Each number is 500 + 40 x the weight over its row's rms, rounded and kept within 0 to 999. Layers, rows and columns count from 0. Numbers have three digits each. The size before them is the row's rms in percent of the matrix's.

# k: layer 6 attention key, 96x64, rms 0.251, rows 87-95, columns 0-63
# q: layer 6 attention query, 96x64, rms 0.279, rows 88-95, columns 0-63
# v: layer 6 attention value, 96x64, rms 0.205, rows 64-95, columns 0-63
# o: layer 6 attention output (transposed), 96x64, rms 0.21, rows 64-95, columns 0-63
# up: layer 6 MLP up, 256x64, rms 0.219, rows 0-59, columns 0-63
# down: layer 6 MLP down (transposed), 256x64, rms 0.216, rows 0-58, columns 0-63
k87 136:552480493540488427540541500505467541503498538493488450558445483530499526433462519601449490510499427550526526565495520571478558528542550431546475516416515484456473522575492484516481483478537494
q88 085:464459427484462495471498488491573479468514491490517459476431512428497423485460523498565511491508452538560557478482504542474467513527557453496479448480450459475465488498487447365460510524484560
k88 148:470465429487453496471501498491567487458506491495503463474432506422492420482470521505561513471507441544551553484464505544471458507521557446483481441476440462475461486501489456374467509523484563
q89 086:557526484468508430516532504479532500481492522504529541441487505485538525484514506491541565493509525608476387510510551564475517477555477522500499484432591479586496519494547491422473498464520554
k89 135:539517495479514416510528514474502500481501519503524545455501506483548532479513500492537563494498515610472380506511541577468514479553479526489513490444594485592489515496557497429466487465540539
q90 079:487508444568542481444505539429536442470509536489439538518531584505546491401466437471487540529504528504467509532486505548481483488471545487542548495468471462467490547446578520556560460546492464
k90 121:512508448558540504457518528422536442465532542505438555534517586503544509391469459491487540537515531504465530543499499528466496491468553499560540486457483457456472536445579502551562474517487485
q91 090:501469525504492506485418452543474539484495513471479453523402452512510498443479472435529535509494528456507415512517527508516431595503503425430471471562588479485564498490509530519440512527510499
k91 139:508477522493476502491416446544507548479498507466485452506401466503505501439488487445531534511489532456509411529520521498521436588498498445438469462576596477484570486496499517508426518518508498
q92 079:540482493518465514450499521510540467498501514430541421527500521537482560506398478512582480482581543516492486461510484542456510516573567544477509560470509483510531476464489589482437511532444442
k92 132:530484500530462513450493518513536467487497513426541421528495520537485561506388479521574474491583549522485489465508504528469519505558569542479505561464509492506528477472491585492430511548445433
q93 079:523470496572528534476548544550516427459556480479453514454523504561540489505548456543494508511452501515565434494457627533587491451512458492534526498456478538476548486517482484537531535473530468
k93 132:528470503552536526478560535552513426473542469493459525442517492556542503509551455568490507527461505504562418490467626521586494450526452509531520503467484539473553480521475484521541529484524457
q94 078:610512502483496490503489518535581453484572461525430517532453511533537513491507502508458504488496488462454482510572450443471527469503519455467493529482446472476537485516448457431500437506379547
k94 148:603503509492488493494490504535568457487563452528420523557459516531525513480507502508451500501485479465464485502577445451475523466505516453482504533490447464474541486513446453429497428506381550
q95 088:442493529525534477536436502418416449483473437500476466544473511478457442561500445510469450487441441573462426524534515551498513499476509448442527541446484528499536549499532515476451482535506541
k95 137:452496525531523481548433488415429442489469448513494467541472509476446442573491456517476445493448437590465426536539519529499518497472521457454512547433477530506535545517533500463457488520502541
v64 089:466523510554456479527451485447441496476482497570515451521501440521502371481485496463521532527541565554539422484429486549492467482522490485485519581505499510521519475483501577535484499502418549
o64 102:459497509487470453516464497427510521503461524513473421517492521525545416498502497450494542497581578563503462458465452545511461487533480468550469558533480462539498408477497591530486491492426526
v65 181:535550463506512481479471516497476480490501529533560464453437374427484488562554482467439449421517538533469504506541437504467524421544496526462515480499512522519487444500538514510500578513454451
o65 052:571597514537473536478515495425549491454554519529568481462457504511438480549502559508483427451489505493503515538516486507466509461507458512567532492519457508515496450514523475525526646523485490
v66 086:559492431479511536480542492453597484487460451527513429494494464543489563473559471561505503554475492566486516483498498447508556511548496414522485566440592484471497496482498534532521508460435487
o66 105:571496489497483508465569512438537457505493469553524468467488510518566560467486465548533480519503471589500547529507503474526579529534504396506459537402523510487474489483489527526518514491403442
v67 096:559505465439508487556437523557515485477498481447515477471524481510517478498455479489505491472513612558482474580495508427440546450467505500453513529538530573506445521454453529495576530536576502
o67 100:574525458436510512583485487530482450489477485468480464483535492518475497447465519542514487483534564561484470547493536422457479474484490508454511525551529630498450499456458540508563435501562507
v68 081:493514530445518553504476461461425484568461435462491525472494511455536509479527481411549440463548503589415496552526539502542430549540479472497546494472474534497510493545456459546453474536518522
o68 096:505506481462555543504469439519408501576499486453501515526487468479514516498544490449567416473558539602416505499532532499485479506510494473483512510444459488479534498572485479585437491505526556
v69 087:519514470478489523495478542435415493483536523506499536511479483530506513527470479463483520565458543542503604509482510443464548565531445552540540455520450511399505519419526493487409495463542485
o69 101:470544459487474543474468493423444514484531499487502511475497464528549482518417469497496525502440529531501569468476496450480520547533462549446539427501425587407495510452511532478444553459548480
v70 094:487505539555530475471535570445371540504463505464487540544518499491513431503551506589555475501495526508483521530515560459504466475467551497511408464486534430504482477482493429574509515484510496
o70 109:466483553551539478457540564413378531492483537509481568525541507478522458519549506560529473512504528506490506565459576451544475483454521508530440451451502469518472481481474435545539499504533514
v71 093:460489510494485450503444417452565524465507541494516526488500581536474491496490535433525472490460571549519541476545497555475548464512531462575444533468589411505480509495452482465473465518556514
o71 109:470499509468493442541450437495522491498547531495490551462527528572479523472458512457504458507409567571525540507484509526450556437568546463561494549509575426501464517487455476455489511528551523
v72 082:485487404490508521549538553536485492475519530557466426530497550534504545488499549455474464481569460487470518519526555538458530480498451483452429583588526506543553474539430471517487501512555533
o72 094:503513460484526508525494573531482476485486483546477490516493539534507511443498536474523495493527407483484541510534542566484524492500425504424464576543539476523578470494457460500472628565563531
v73 080:465515486500495496406519505510561460515460489618507451542504490460513491522471499528517541528500498568534522483602538532506559507479531540481504497551488488483547508470422603486481511462526418
o73 100:457503488543479508442486498485501436467498496612502475574483536500509530550438551496529492502489521530511509473588567519518511468485528565478455464530488485492523510488424585433469423429497471
v74 086:446507536499500449491527443521463492569556522537541477477537543549512509510539549568464494511523485529433456494544491385535489487465595497483533519540453466478476515546539574433454497518495454
o74 101:449523498463519456501492461521459499570567557556522438445516551572520520531541557571484513445486481556461455501517462447524476503447562489504516504522430433472519522537516539466487557539468439
v75 091:501534567463516468407419591497502503506464451481539445523500489538488527497518524525481520533462502491448485458591444533481553583406507453481485500451477492534505518458456478500557468508478545
o75 106:449545514485460421452442576503506483478449452463536448524485483530504516514502564555501533514455549503458507479548474485468530569426523408473507498486459459521449519460445476533520476547479583
v76 091:472526447493483481474500532623472457438486547543525480475509546504495502466476526485469454393471449551495461522466514524542513510466580535545527517482437450455478511428554486553459500482466538
o76 113:489497443522494494489500527578507447436448568547528488489527540487473497455480541454473416411455460519510447505427512507536492530485528508510536502500427445448468540450544495580460453493477550
v77 081:493513465527515512587493529434555464510423472516557478538456498512502486475500432464554527465472519490423547456431509570523461486501522497488517463506507556520462495512555495388442501480471574
o77 106:507531507498489471591471490474563523533440470492562488536453551481502463448516433505522522495495497552481560490449496532559464534501489492511514448476487539567444468492545499380399462498479533
v78 094:425539438434495470505479426485480525444517486521499499497545509487486454487510512511533543528512481477452488466512512528510535487508469541395463466390560500400522497493576488509545492506498411
o78 104:408539492466507432528453445486510469468535473502515520509525526488495468482546520465495490570501431529458506445489504514513516472500470537477454481393547527413544463462542475499582438466459436
v79 102:472501492515478418496463576518562514506525417497463504467511501511471465538517513563518519464529563459445576605528479536515487468606534540431505550466461524467477502491502497504426487495508510
o79 111:467529480540450462504469548529562502504512457515445487460531492502512488549554522564500526490538520451426559591522493556497482479630552566494511554465478551516504543485517492535441475501457485
v80 098:473525564532478522475534503538460472544552491493468444532444509518513545497466492403495474556555504508511459531564486513507507504462551580609517491451526590525426471482568540506498510534500514
o80 105:492540576538488525483520491553446494526542496458448436521432485521510543514431499423503463506582479536497454524537471490516510500482566573579472462472498550474430478483534552513462509578496538
v81 091:469486509505498524580511527517419492446507487567518467443520492467496589526430515517526477528432525462565540608514470523533519448468484409499448498552501485476467513485510508523504483590503481
o81 109:451457510480485504597495500514408515469496495550528460446527498441539528536424501487492512513467485469518563593502441538536491458477489424492444503575542530468475484490530503545507441576527497
v82 087:423559424532495512472405485454486492508469485501487486415513449519469584446483487474475554528617516510555561490474505450520525478510507523592480488498460511534526523531479451531495507477480482
o82 108:391533437524448503464428538469512454508456498492514490452528514505490534430464447454420510501601500507546577486543494449537516484489488540547488449510477493563527516551500451536505471489516461
v83 090:570504495467504497482461460420467546468477486462475505496581473467502514485514525467508467575546486462549496546415581480514526534493517550468463580444462482508515475462546516434458501580444524
o83 105:511461460499472508454503419440466547476516466477498472497593446479456516441475537497499478569526486474550498529452499485512550543475460536491513605457469496529538464505556519425445500565430516
v84 094:527508470502501437454534506599518532535486558519471412465437509509497507527450499498452552518509543491536459487466551531481463467509454457521447411433457482530523505482534431528403515500541498
o84 109:518492489493468459456530489546552522454504519495454436437436496486490556513440535532478572515517529466582446498459555546510506438522488463469403441423462504519517477505501434510434503478547495
v85 089:473525547494519406491484587504495483553476536497490519453502543527482598526523477488483484435503528539516509562464547559465440519504486508485563470521516455453565462537553595510568485521471534
o85 112:473541525485511450488526577492489492516461469484457501458478497540485603565502469514479472460500514541528495558446535589436457565522492499485536476540528469455568438532555577491527436504479540
v86 094:558519494554495506534534455518406564566479454493510434477511573503503484494522478443534517493464485513495534496515508522487511440469556605460605500512471427528589490491484446510492489498524491
o86 107:539519490520453477479529469535427543546450467481499450502520554495535531472502457472512539553425499538516497485495529510512490423473538607511600513502451457539608465496477442531482504491480542
v87 091:518492545579496488470493458501402473481472501420482460461486506503489524524542546451497499524556468517443536420426512484478596534576502480486448427567494506460492497521463516472499523545478550
o87 110:548481526557490476477484447479447496457496505419507456452481498470501541553551561461514512501534453524442568424433507464497555526585478470478478447591472471507510524522492472446524451534513554
v88 085:500523439517488555478513546510547482526431496487536545484550493534507516461558536403488498484489496405505458561508530539524544521467550517503459416461537571463479499480428549572470468548492505
o88 105:479542462555476574530449448498528513525445492481550496442533504545514513471556543435535504475513480414482463562483535558506561540465549474487474432466561511494472507465414559535520527512447519
v89 089:425513574500549488532567507459587528515492563441506496523483485530501543446492556477497468455451535489544476471547562495484545496556498504394504436524469509510507500434522440476497484503420480
o89 110:415510543513510463554589484471529519543513559467503519542484461532512556412509542496491498480463500490513466510544554468492518521556468468441475439555497502536496511464510398486479482520384499
v90 091:530520435480517470477536518420387538480552561464469526518535477546485548502489483515482471436492503449481529441542416491540491508512542464478540485476556472510538479461451582540433515473457522
o90 104:549528490434521465465522545462416526462546547436464516511521538544500541478543489499456457475475509435461549498507426479549499515552532500476517462462549421500512427479446571572473470466469503
v91 089:484516475568490462512424462469525564523494496499527437457523469482516548475470504554480449573463428589523447506462482508478452569524514486431571436480487573484516498517443487466522495511559517
o91 105:487478499570496494508473480420500494513497521534551419450497457530482538461483488521494430563486460551496402435509442509529453514544539475446553455507514571541576515546472480513526480462543549
v92 087:522498587513556499513436537538576547507577563541528499488517452499502446482512429466509427547532434458480524513529545485484538461471530520460415469494443492439533501558477465488457523468508493
o92 105:532508546517545490538432537520587549484536554518524475501554465490534460475475422482479445555509460455469520520501580474438553476461550484470451491533408487460515470530445489482471420513490492
v93 091:490516526510497531514447537541419500506553525535503468509569480488516477482512566518495497500499483448451520469497575570452437493537551442595517468472490462515449510441484487390581500465516487
o93 111:492519533511495532550451532533417510492515495552506453514543462493490493454469563518494523525550483503493519457490557583423455512528528428611531428516481436508487523432517477429536528465502492
v94 091:542493541493478484575460576527511516500477498534467462506440469508497560510458548561506471633516532532435493439463496542576512494515535527492500452576507485476493511499530449567566499463506526
o94 108:569504504490489450555451552517472490514505493555500515486436454517493495495443493531590488591545521533486486502401443541562516543512486589464445472561468467478483515502512448546533528481457523
v95 097:483461477517499549447482501487500513495505484477522505479489521475502495499461491496468483513554434520483584442542592574516541490461448477412644510545548500530471513509580464532475514537474518
o95 105:481475537502512515462465471486508543486503542483519521466511521454520488494428536540515471509572480553487556440549556591537556495463455475431630480521559494483454504510558470548462545482484526
up0 087:484458464504487524422420413490471507507443564433465496453455473501491449506587455488557539480472471512474492537499485439505466535522553409502540517522556473448504506507431514504507473525552458
down0 089:478528507522517464509532589463518556488490534459519453595481495493455505489570483450497577412557523491507489508497472505543427521542490455510465526483565473537418490482557566493521525533435498
up1 080:501475501544512553536497496442480513487475466492550453454486546549455558402530487511521560553567537477454461469538551492520471477456475486418501484548481484521468500470535526469406400481536489
down1 080:486465445510530532544493515499437507545478441494563499563521440485414598466461496504477549525471475482529445501458472603512506486501489517436517495466548572536481516559531492406517506495501502
up2 109:466476569500562536549470548522457482551511391397459504479485540498502533478499488531531461484503440492538485513480484473564522516525528511516582565476490529513468551563426542465461450485515462
down2 110:506466512519482547501557419441513561466480507503506481486532485412504500490496468493499489493561543498435522492537554450471516504497470451448490437470521541536488441450469430585536475602457448
up3 099:439488562487559523435525513479507455503460520429542461525496486492508519451574474577510504490462536513479482488481472614496506520547528492532535477516530547444474576520442416562497449542515512
down3 097:517507475477488493594499506505426490508454504431512521497559472451477441459502415462507481510462467528522484512471488443509476467493515544476516505519516446525533353519463556432456475567512521
up4 094:437510535478534513473465581487411500500559476431467427542514472463522553447535466569534482512537530474524465455507504507474491539546558529555568535467458556540503499462490462499539432485556497
down4 090:502514524532432449549480466558484536515465547497444478478506493483500494550507555484468517467433459535467482542428483477514454561524510525475547513440506533449548388467440514406522555508467517
up5 093:507531509636507484521514503503531513538481558515515469492527487509488529426505512534496520496525451468522488457427464545503484545519598456488507491478592529417549514536509511514518417570535467
down5 087:489529494547453455463423548519490453492568454531440506585538480548466506451529510504534449498489498530478433494517495432494448479514555438415508475435468435542465471473441541458513533501512511
up6 089:533492539491491384571480504506446485519458476475452548429550524504535551502504526531552541475504471537529496521568519519487571526432546503538493489512503490553496570547454535454458465452471421
down6 097:484487544468501511516480546517504513467507479489518452566512535539552519457509524576559548512518445479421474564526512534445476422437408536577534530485526505532441530487449483448477475561462478
up7 091:493527525460493535551427503554537503458532466457386480504511522505488392502462484469521522464480402519521488563492486525534459573555530503542498500538524470482546531443479523434489461529513454
down7 092:472509453566486423475536529510486473547460492523526515467525478469510529464502483482458549589568421479464524513527436476601532457491531529547467513487477507402498495497441498457455548544509450
up8 105:548465552558506447535530457477434434440475530513433517530498483495526440479483401525531559537481472493480560532514461592441549537471522437475476524469481540489531481493437503521529490502557484
down8 097:537487522637545486518527492504445497489447605571515458488414451497524521565462504459548541567525527448486484499517441526441534510480477531492466477487458505532491513519499494559496500474494452
up9 108:501484558534512510499465520420557457427544468469503459501523549479520541458457468486480602553531503452457524510535468417538440506500512492545541541500459478411517490570516544518504463511536555
down9 106:578493476542555420520466480522503562505462451478516452535477532486439473449577560509450435536526481503504496423508448473415561470503480536523526505515520521514474510533538502512460485527523398
up10 100:481480515447510511506382527454488503411482503495436495561482492506501500467572467539521491518499441483476450513461477484528440478515452507445521487527471504454525597428485497472408499567538522
down10 108:511494552540485467518565548524439464518432524553499497507531472461446474546424565498459562506566408516477478522557490587470453499462521481480567541482451519511460482529527487523506469464437487
up11 100:440488493510520479505456516486516460502519583446400501470456510490530518526503448492519531494462547510578563482444499474485462531476554379447561565473492472454503474436481436518495466515500520
down11 105:501465522540498482531535477461450572491518567487516519617560475497519570487447483541482477460511528447450502531434500483545542479501438558551476493440546499558541533479511451513429509540470465
up12 100:520471484470518514592490546565519507477500521534505422510453522501522554458572470518473592508512556539504549552433493496541433521452500476476531509469534557568501523516428485475459469522485419
down12 097:459572433534505381480469495547566514510428583453477509535535485515484484498541495504479506450486570477562563484524524497456505486559469524532450491445487431518505563449517505486522498450511507
up13 105:505534482547574428438529550533483529480496496493428486416490518485504536417509491476544576475438456483453468485526486504525498545456493474458489598527458528516464527476585507481531433525527488
down13 111:524451512563535517497475420537508490489523555474441608461437438488529434596468503538517541479550554546454500465477457547506516453527461474517422505497493475509495462506487503535484509502429477
up14 098:524494514474515507530471497458479493517556504471498529447576533528561495514466461510472534485493492473546457592501557439520445441569554420511557577463423489547573508474495543469504447486509499
down14 103:522512390505520413498451564554551525467516486563508479527577504499455519507505457455507496499520503418520514562507485506539440524453501518468526534507455438573530462573453470530493463540499531
up15 104:434517497476514525467472534525560532442486564493394443540490522517492566440569481497552548511434526600542509484461498472536468506528539539550450496459466500452536499470526478498530465548492540
down15 102:442472579512465483476465502564563479521456575529544522448487496541481527475448507534497456489547559518522532513520486551466545478480459463530539450474511587567530486442520475548524470519521603
up16 093:508384539501478499477568564572462425482469510498489550495577532579466423500518508485524507542444551489532505516522526474494480525521558473580485516506528502474501546466527509520443450539546466
down16 086:436459429524529468456486517628479492477496465447577531481522477443410512513531488499556521556501499537503534468519415497499509424553488466440500543534545497517487519477511495464447498482458494
up17 087:462481528539458566470505456528482462508516439492463496508525531543471433486501481544581496516487415542529431500474480504461435536469527543511485557526537487418518511581415506518466425535538484
down17 080:441493513563394423504577471527486515535522519543531528504509462450385478498463526480437435546513477537530513611478502490494559541537507536507483522469509490476480461510456472501454492512499511
up18 092:517486468472490481460560503487559473465513455488463490446525542520544450489495456509477537463527509494581479460517507485535505482433570542381499465506547505511467504477584470495573442431553553
down18 102:539403528519452445462478480536558509529505501484478389568465468450530447504521512459488483524553471459507528482500498525473464531568546489512563456454513530574480530520517439471522501408477495
up19 102:508453543512528492557497492499496540440486453419475467500499555498513464496498552581441501482434501486481456475513547447558468539584511447466540492431547491523508562517532448523401474495544476
down19 113:413419442532465511583545446505570472502511480529511499503492498450486494462493499507461526521510568527479530411548516619514480466423558515478518503493554539502568515504480496463516490482534505
up20 094:486511582474524421567597447505520536497471510448453439473501501506548470444464496469455478490464489392512489537454473449513500498560510525470528538539524552493532486504527540560530473451541454
down20 100:536512459518546488488448511499529509470473501525499503481404546512518472488549455462492487561518482506400526458481605504476511412481523596456461433439496513562549514531484481473473524455525506
up21 109:535461513543467569477546480488524467489498469507447421504565471532538539469489426450529542565497501525457459530591491470539450506515519595494448598494519459546530521472510478538531484484483537
down21 123:491497494541554554490484481488404544534428482404513527510508481480477506495569418474526502541467523482498497433517489537580542531426545508563491532495538524509443527556488451466497421483482510
up22 111:512521569519564473534464427479382525533431475503473509508508535518529495499524434478455479478500483523505442492490535450542502535476466488520513520488471456419480567461506541581535458422551466
down22 114:489526471587444476534448490479574515528492491512501450461444472450516522523498502452514510446473503573426499525529435406522476483506494533532485517455547517572451493505481522446586510419496471
up23 102:470532591486527466487501531500508499519579554547463501544559491535549513435544464447487492516546442538512473572490500532518470441522487508565464465558475417469525580466487524496573494531474540
down23 109:494474472506529454539500459578426536500472561491484479473463538592450517496486484539507523480492592527517450460453536541406508505536564543531533454510576478468520454490504493488527502461459425
up24 100:491479526527581538485524462491546488525465469478476503534417503526519481440470504502508500534509543534516488532518488510494511599508573532426467573500496438432422486463524550561429452550518450
down24 102:493538492549540430552526413527541424506514500494487566525500450458441556514549475525530497488545488421489430525492496496449443489488495510532471530478546512423408527558507459512491469547458494
up25 094:515503493576471447454523500560583489449543489524493504524544549508504475419433469499545518503527544523471493472463477495550412522493443432494454544431470464491505481491434469548555444553483523
down25 092:495495472575526352542457517489505535500509540532508466565435551506467505582494494481440443535454439493522474507519456509513532473482451496480489517445472517539504576482538498586499504482474514
up26 096:555503501565567518494487586451506488460528446489402499462524610577455477425505535521502544510444440520536519432500464457531556476483483507505490506521513556532493515518496492488470446469484478
down26 084:528560462577559513551515474443510515480487527499525462457516466552415536545520515543519491451497507562462518517531452528459536400468521540560479474519513466533455439486501526497551474434417492
up27 105:510505505458586553542487520511538472556454540456384491504539461551510438512572482555506535459457488493522501485533491530492417514523512471511498568488558529471518503520515451473502470611464498
down27 108:515507514544482483453454429499480550533504503436483554532558500467485526528472480552512506433413510480513513496577518454528495433433549500457467490526516482576452458444434527538525492403487504
up28 103:510460509499518481499464499443546534544492436502525489519506542587498481425485528536521494497487571481526465543453536454524513523550502605555497520532537509457544525415526489613533444521492535
down28 093:496555449543564489421470518530424467469509509510577539569497528493434466480504449461457464538446494459483498528531425522510509479455547552538486500446527508431468521493553575509563517481466517
up29 102:466436487562474465503538482514520487519491502478497493560554477515502509443547470534571483473457480528584493509520580458478436581538470490401522545499483519449554555553478469464488419522518513
down29 091:538480517544423489532489471566453506548466502507542572521496496547421507476523497492443341511541502532534510566509532529502475543469494554510492465492470466458466487503465441511502452452525533
up30 090:527475544502480507494425570552468499490432472480509484467493560526528467498532509426530484469497536441489493425442562479485540488494524496463481530510450530451558486456503438553466384538533440
down30 090:491452494550563478450510581544489452511527556501513456612498477440504519534546454436536474496466509477493420523499518495539561482470485509513407533522491571478537487542486470464550493487511566
up31 097:505512518463536519497487481535485476508544404470471531459484530523522566467523407505543461560517527425543449457464458554537486530441508488494501524534487436598474577461545523552468503500491538
down31 095:478544508498489569485411533517513481490482519496565486530453531523483551535592483500527519534425562533552573489586467577519487466490495521481486482459501504488483460501528490518540598530428462
up32 100:494511501489532483577467543520550465428443521503500517503538519479540543461488483409524521471472482452448479492513452544572540562419497466454489555510433445564516510421516552481495504528552468
down32 102:489443474551437483548512566475423490455525577564507503444546495526487520494551484496485474492497548432547397522516503537531522469441503490551518570498489524521465522496428545561506440497464477
up33 074:526602563462472599467509484412557539470517499541514505387413472505554499557482558544566439428533518459471478528508500503476498479486494506508541505491520459500488518510519488492489489497488503
down33 067:458353428533504396495486494588461458566490489478489548594583497459427523453512463471458532580471482486524486509509495501501507486498490498498482490492489504512508489486489510463493483489505516
up34 096:508498587505502460520529443474504552462466474471460450491488485549499433475494512464552543539517494438485552562571515487487548608480521524542552572473555564465518506473485458551507477468502560
down34 100:451502476539482429559506563518520432476477455530477474536462476493472531464582451511483450529448411547468484429482522493500512537496532519482511439514448494512481473510511581533521500556439406
up35 091:484462454511522526505426523555547564537557452465439475514498500547520541514507499448556511453535571548437526419489514444517531501424498519474469444483468510534450510438495436493540456444505462
down35 093:441409513540524502511573493429487548526434551567464445572510490502453487538445480505469523509563473475497432555518515485507562556509447476504525520459511458526536526591491517469492515449507521
up36 111:475502515496490480515485535452499424449416467536373508485502489501534516497510443510564541473473387504494518481499562479531500541464546466531464520498529410464429498542497495439505493531525490
down36 119:493430491507459464554566477562523454551525509533546494457500520528568521522526447522467499566555530567559459469442437544494466440451536491585485508505516483528579460515530513526478491517556512
up37 097:449495431505508544465470523464446536473523510399446492526513533519531479487510505586511605499455470537537552460561478542568474459464523514561505453523496525519549519518445510526515480485450429
down37 104:515531529556503575595492457518407510469504475523478485518552479485447469574495513487461508623479499476477514479463463488462502459533505444505477435498508449523462565526513472484523507415533456
up38 103:445475570473480467515527505479529570481478543473467455544468418526540501459550517487547561541556492426504562491460507525486480503484472430473494470532496389391481480505494527527505478473541483
down38 106:552426443485506565535466542514545460491472450516560500602486487510506517427520480479503493480514558466459514439507498485504529484523471487495421439481480550487445467521571582457516548481427498
up39 102:522491565526564529502464541527514524452438549477486459580466480531486493438506474493497522495504499454482525595562475472511482498491545517600519550425510477486493561572553542504436474524554472
down39 106:491529456537467523528455499476490545477515528491497477529425455533527493472471414483461465516470525515568430554541476546444506563489469440560489471535546509603486445512512512546523461551489580
up40 109:470471458479568498484579568585488502494514507477481485407481551536573513499544497512490502488462515569541515447478481537550501481467496557469490496450561492436506511491530413490518460505435580
down40 115:457530455486437487502440555526518493457463512525509409478569510433478512461476480526418482467469559534448536539526553496437526523463487490466451417536444425513479471488491485548455455506529478
up41 122:486450535526507571570382485512507517485574540459479455522470521551569473498530446493492522453466524485516482457432564538521487536445483495489566529490494418494491512473511547540562512528501443
down41 101:491510556535507523524472473496500484493484462532569496396452484477493529548492456473415515478494477524498525541529515459449516575475491477471498523472485467546550471505533496537528674503473520
up42 096:441491565457487572543496505557467503510493500474487488491522525593519468522490424506526563542455462520548561484502528492564437561553504499480418454465474493508505509462407548447488529453499527
down42 073:504514521497504485509559486508512406524545485504534462474527504495380510528499513466514495474511493534479530520523495526509484501511451488507540477546498559523485438448535413556530661449485512
up43 109:496482486490528531562456468557602538476511494510491525463514510535561530496502487436442534502467505559479474491460540499580474528529572530427509487512495589558537531478471476607512472509551499
down43 098:447538442528491489524510457538536434513517548439517496507611492600493548584499547485424533509495509462506543525589496430494509461526478559511516529507526533478499445449506506464506482491548496
up44 101:536461513425603559520492471481503479526520502397475432514499514526496511439552500564478490502503489540484473436514481582490463530505525397462498544481535505492443552548512500522505478468433523
down44 105:500414503525499489629568452532535566486548543478516511503468507482489526462453497447505529528542521502527484547508495481522523538496474488525564534538562516490455459542524587484594523461518550
up45 101:472471468588533499529515567519477423486513476467510480436493462494497516389513502559522497452528543480545484521483465606569496495480506530459552515446514486508555532536546567499495436456471488
down45 100:501502549538483479557417529457488509497584477476446483511581436478503599505485534462510529510427515516477544503482495470432520460463532535473471443498460480449426490532496519499546421483561494
up46 091:472486483532526455459485470458519547489476487458516526465464552520510464485450455488414567457541449420510543479401472484504468497454487445427529489523477503408545500447492498536489445555526544
down46 095:487471395549516411475457495561518549496510530462577525471472526461430540474505458489444460516572528448529502514472514520452521477516495541574448444533490517444535492512542538506554529471508546
up47 098:520448545559548469540521474554529515516442455519459480392474454539491440481474490456501526429475523447478488466556504450530559566497538511523549534587513461535555518537501507502499464472563510
down47 103:470490525569509459544454534483504530491507506478505504496473496524474491458566422525516483505512418479603484524526497481475465475499475500409524494481417431478561519555570541559581471480459524
up48 111:450476518497526511492496487515546441478492548492461416565449516521513489501509496467528522531493428515481528513540447546477523446552498467573507523473482456497440610559473500500594476581458461
down48 112:504504521423469471546550545529591559476455508491487484530498427480532446457552487535477433521475511513504515492519485479532479467541464451442515436508583513540467480491534528477588466405518527
up49 096:445478501433576536469525495489519420453480494428482512522547488523528424537430453507502566489531527479528500464537510499455511526468556483569547532521524499495522475441491479601418448501472499
down49 088:459537548537504433504550465513494480474471453518541530529479486460463517499523518433481465541511501532489457512526479523455571502526492490570493579457521488473543584585538451540543537567476599
up50 108:474446481500497560579467485455491507501416486463496469541487474518565465458456555449541540495423527419476498461531501445562456535525547532511535483437509513425554480525482507462466458505562476
down50 116:444482493528452470486493536593461493496491519457520501490523533447562566455425492478518445531479536476504524522525513485491552483501418585449487481484548518418486422402522458527495489468536493
up51 105:466480475503499477459523433413559522491499473554490496501553461556560423473477490421512578487509519467459506500503446509489440488468494523503508503506455432483472525577402519537529437486455543
down51 100:458517556599461518537473491512562451528491451500481506540500518482499523518562509506430537439484542534457553514471443487498558442527430448539513548571486540498553506599472476480491514442514505
up52 095:519494529550495414506509544528504598503481518482481515531524420484547573482467455476551501445521433481470563535507549549565528553509462586498496506509536489543501581479452560494521505480462507
down52 096:470545441514549552480511435491487458480466478447532561550500567553519513495482452515532400593481521545498496612558462472479479551496489543533488496499479508461528479472529528469474522463556538
up53 097:530502508529517476484470426560545486516575455527465483467478513554538562443476456563562581485534459493536448558458521431481484500469484572518477426498510452473472509443519526539465443475505537
down53 102:444480544492540445571541527469462514479484494468486564486478458450430548516485502510512577513468520464479561502553545478466488424490526572490535610453492468518450472521575507504470557483504468
up54 101:522454478472538472531468526469544474518471480523495483496453462559534489391450493555534546445471414523483518480513467526504434576536556511590462493479435476514507496601496524498500460538508505
down54 106:546487467521505486487478535465490483473547475499465476477537499500478551524440576483450478514416434496442522441503562489502527490486501450543560504495461536508537486441431576507498439447609450
up55 105:469495491498596537477427496515509534480488515479454492488535526471521485495459435515558564520476438528526542444481457447512465434457540466485616548481481518484466496434436520487446486472568521
down55 091:473545534548415527632482514509570547492509536493546509507500510466502480461433475475508480500435521583552581482533532500482570460498495526485495520541453466483527476492468512451454423487493507
up56 101:483477487473527445469481548439457478504503490499456466479447477619517479401497555550519545517505479527536528532499532488538445497457436453543520492542589450425494505490557517461508484540460485
down56 103:469544497550463574554445488504556501469504525436475500547566425457506499500544552523509483470512509598481467523443530494496446515440465521478471574537487558507516487471532501482559432442458547
up57 101:452401481509516491556558525522580479463516528505501478507562507508521562502469427536505540485432579439557497546473561432510478553496489548485459511548457483523472504464483450576480490539500495
down57 100:453477456519547530452500495494427426532543448479528432467565541497427467513506552476511500544506456507443425475478479556509557475506473504504524513477504489561541517531504545516471615455473555
up58 089:452463495523471543472498477481481409517499532449474560456522515481527515453431545588502572490468521545504461462451586482538482430479493520568471476552538511497490522522500545476483443507596500
down58 099:468487530496453422460486463487465449504457494497557559472447454481424511537512497535451494522523516490532506484513384446518456547477542520570507467484562453500470499580517549482548538563515455
up59 102:540484585456529488498504465449522458477414516429461530552514470472518467475486472503502529513457490479353513449493536547502450524540509513521550522497494459474529501564505517493425491571478452